Weights of a small GPT-style language model, trained from scratch on English Wikipedia: normalized queries and keys.
Each number is 500 + 50 x the weight over the matrix's rms, rounded and kept within 0 to 999. Layers, rows and columns count from 0. Numbers have three digits each.

# layer 7 MLP up, 640x160, rms 0.19, rows 626-639, columns 80-159
430559509481501532470407458497434509491495452469500520505490542451507531519408584454534475548505510565393535501533577451453464584550485535419414508510564410418591514485400558510496355484525439552409444465512573523522496482551445565441471512
500528457513516495512498476497487539482501509443527515502579486448498512498551487537506493548481500493484472491501532526489474526459505486514526473479503492492509519478501478476481517504478473540537463492488500519496483523480496485456516558
568595525538578461445479513522537561559475465446528557599541534541699464544459555572543557587548507593494536538399459513506389501517424519402530526473530535545530529475487544495459532561500448541468561542420511465500489526501528434439459547
348543473383544562542586494481546533484531481422508376606534547511559489543450542499466549485402584504432497467483441512459507473456504458502403463382472501633530392583469561420538465491495522569402495506489429520535460423427474525552541526
512500481561456516584503624499584574468515442552476551556502418497469436541494469529486477516521469505509608456411540578579526448365450533484572396470483440587515493496544446411459457530453427496503580585449543477535455573425545525498512536
474458598480527452608443543537557521480409497454463604517585522653505514497493476424438500531481518426494585564576469499471526492403507528555516485523501461529369483447518517441537525445463585412540520554544444499510498452486559505531434421
488502590566422476526509472376520591548562502560584576442584495526480482460542554534536539464533452531583403538621689487560527425610435526532594442289490568575520510585528557586492524531520519476539488434470433532520539469495512512597472459
535534546498530506445532494512478482520496461476482480498467522526518529499517471483448565470471462518472491512450535451548533485516519503481478454487503494503557528525491523481488507495537498506485516558528475507542477526482493511491473575
548618507479441537501540495484542480470482480533494482426573508446530464547603534447527472450425528424555495425540508455477422536464514515505512494521598568532469502423524523560523454515503550516498485506516497440502503540487523483496532547
497471547560369573517499443522498542429529489495492444494621560550572394565440483480446532521457469570433520437500565547544572509583545459466587402508586492509440564450434510379462506522452449521496492553454454400436465494432612569514463520
462438548491405447453490439489482524542535571400485520460566528504607515565447498422449516567544479487605568592519483557501573492552505548545534428390437576395490579504555529415533491512552553417514555486540457460605515540488567605567518544
578516455553486623522430487275431454462467397480514494532585383392538489445485541496445442449491430438439403507534534590484516314485417426474508542583437632591503413384425579475448432495423388598468532454564527542506570481479554428518488433
572555484575482522511556407545531503468591493492533481516485576501606509544439534439397598627578563530553496501476473498504460585512529542555510557495497485462544533456563499495411444439516516568562549506451599453538452547565479448532543534
514531471519486526444521557568597438467450444409553526504505566467433516422460418578547415458398473327474537572542546502447487447515480537539531441455551427563536503516485530503432634518451543469514435487496495453577414462576504458522504446
# layer 7 MLP down (transposed), 640x160, rms 0.091, rows 626-639, columns 80-159
465442405475506555497446471563547470459532510536581525577473502447545547581474488589543486452512427419505445392487519497499488491491513583494433556415422508470467404514513457505424538545513550630529494536530438456508557541559594540455539520
507525519515486517465524501557487536448527489536505473506533509428482487503531476499491497480523467513459528445506556452518475496490483481505477535467541496554526492480477508483515490511524512539524451479483466529472493502473511516477526539
565512516472564379506493444447399402528418486481523528516436476364516548477406438526588466492559512413510409468577489522534586406434491440523480598449455526429541318474486455521547467549404466547431507510393607448484533524414462480396497445
458469465494536489398472602466478473443378536479499525522515551444460492521545428579469440454502435529481391525563507535490452527426457452552520481555468476488465467457508570377506572588449525436512523529480514543519523484492433490551475456
535515504509581494427498559458483540444479497542567521531502347465539557538490529540481482538591487518527536462465539604594643483470622507533592476442468493539554514477485382548474473510533517621514599558526489474501410526509404464528527535
507543505612554445548522545451498444437537509554519476479620439392543364536509452472539479435508454560436505416422567508483544514495515448476400552548585506548367520485509505541522416482431473551412539536509553595287515525649523510503520469
380646515521411434547555445398578602575434445445514485396529617545480561488565448519467464637447607504589570468410486493549453550489447608628670464468590508594553463491425494485548494482485532553465583514551500401514506476518502514540529427
547516529486504513486516507501530502503509470505509452491528495487503509508489513481496536480476526493470507534488507479561508487550504482502502492466492503472498503504502470492511458478573485572482495522508495530529497512457501505492485517
533468514464529463619441490571551495533561532514522495537494457454477517508452488498567482481421408490468466559443576556517472579494535480484507494525463498594494446434541512502478553482405485536502494501570553505493476439574527434564473563
467424465583564535456445503533565587468437401443584420460482532453542445486463438505468545594504528506481494497519600440495535530545487471469546489439463522418454497497493419551435511525546438480576475441617506490503552512519530441453457570
420536529399525459515471508513432475539429493506418565560464469507501479496374430495493350643567478482602544421558500551592510445491481473392491532431466534664529454513503507484549593462440471469531545481514460547440575444632527444480433553
686432376521548539515428567352478513556521432628520517439608382357400462422514486511497380573517531637350582453483532427364403496596399521523484420476582465589501503513538447464559522513493427436406559487397591549497577519486502566547570522
528455530528543466502554480507466516464477474432558455570424470490528569475423629492510544445497514502403506470522452549594547495459492526502433483504531510511598453501470461443535503458542420451481566422579498442460519571518517500525470489
579497488411504521414587628555540489408548600505625381511514483502567417494529440485469448442535495598540477586619525435490459552547531574500494475563514526548604475478420480440526485521472516549468398449518564423465578452399502504421480509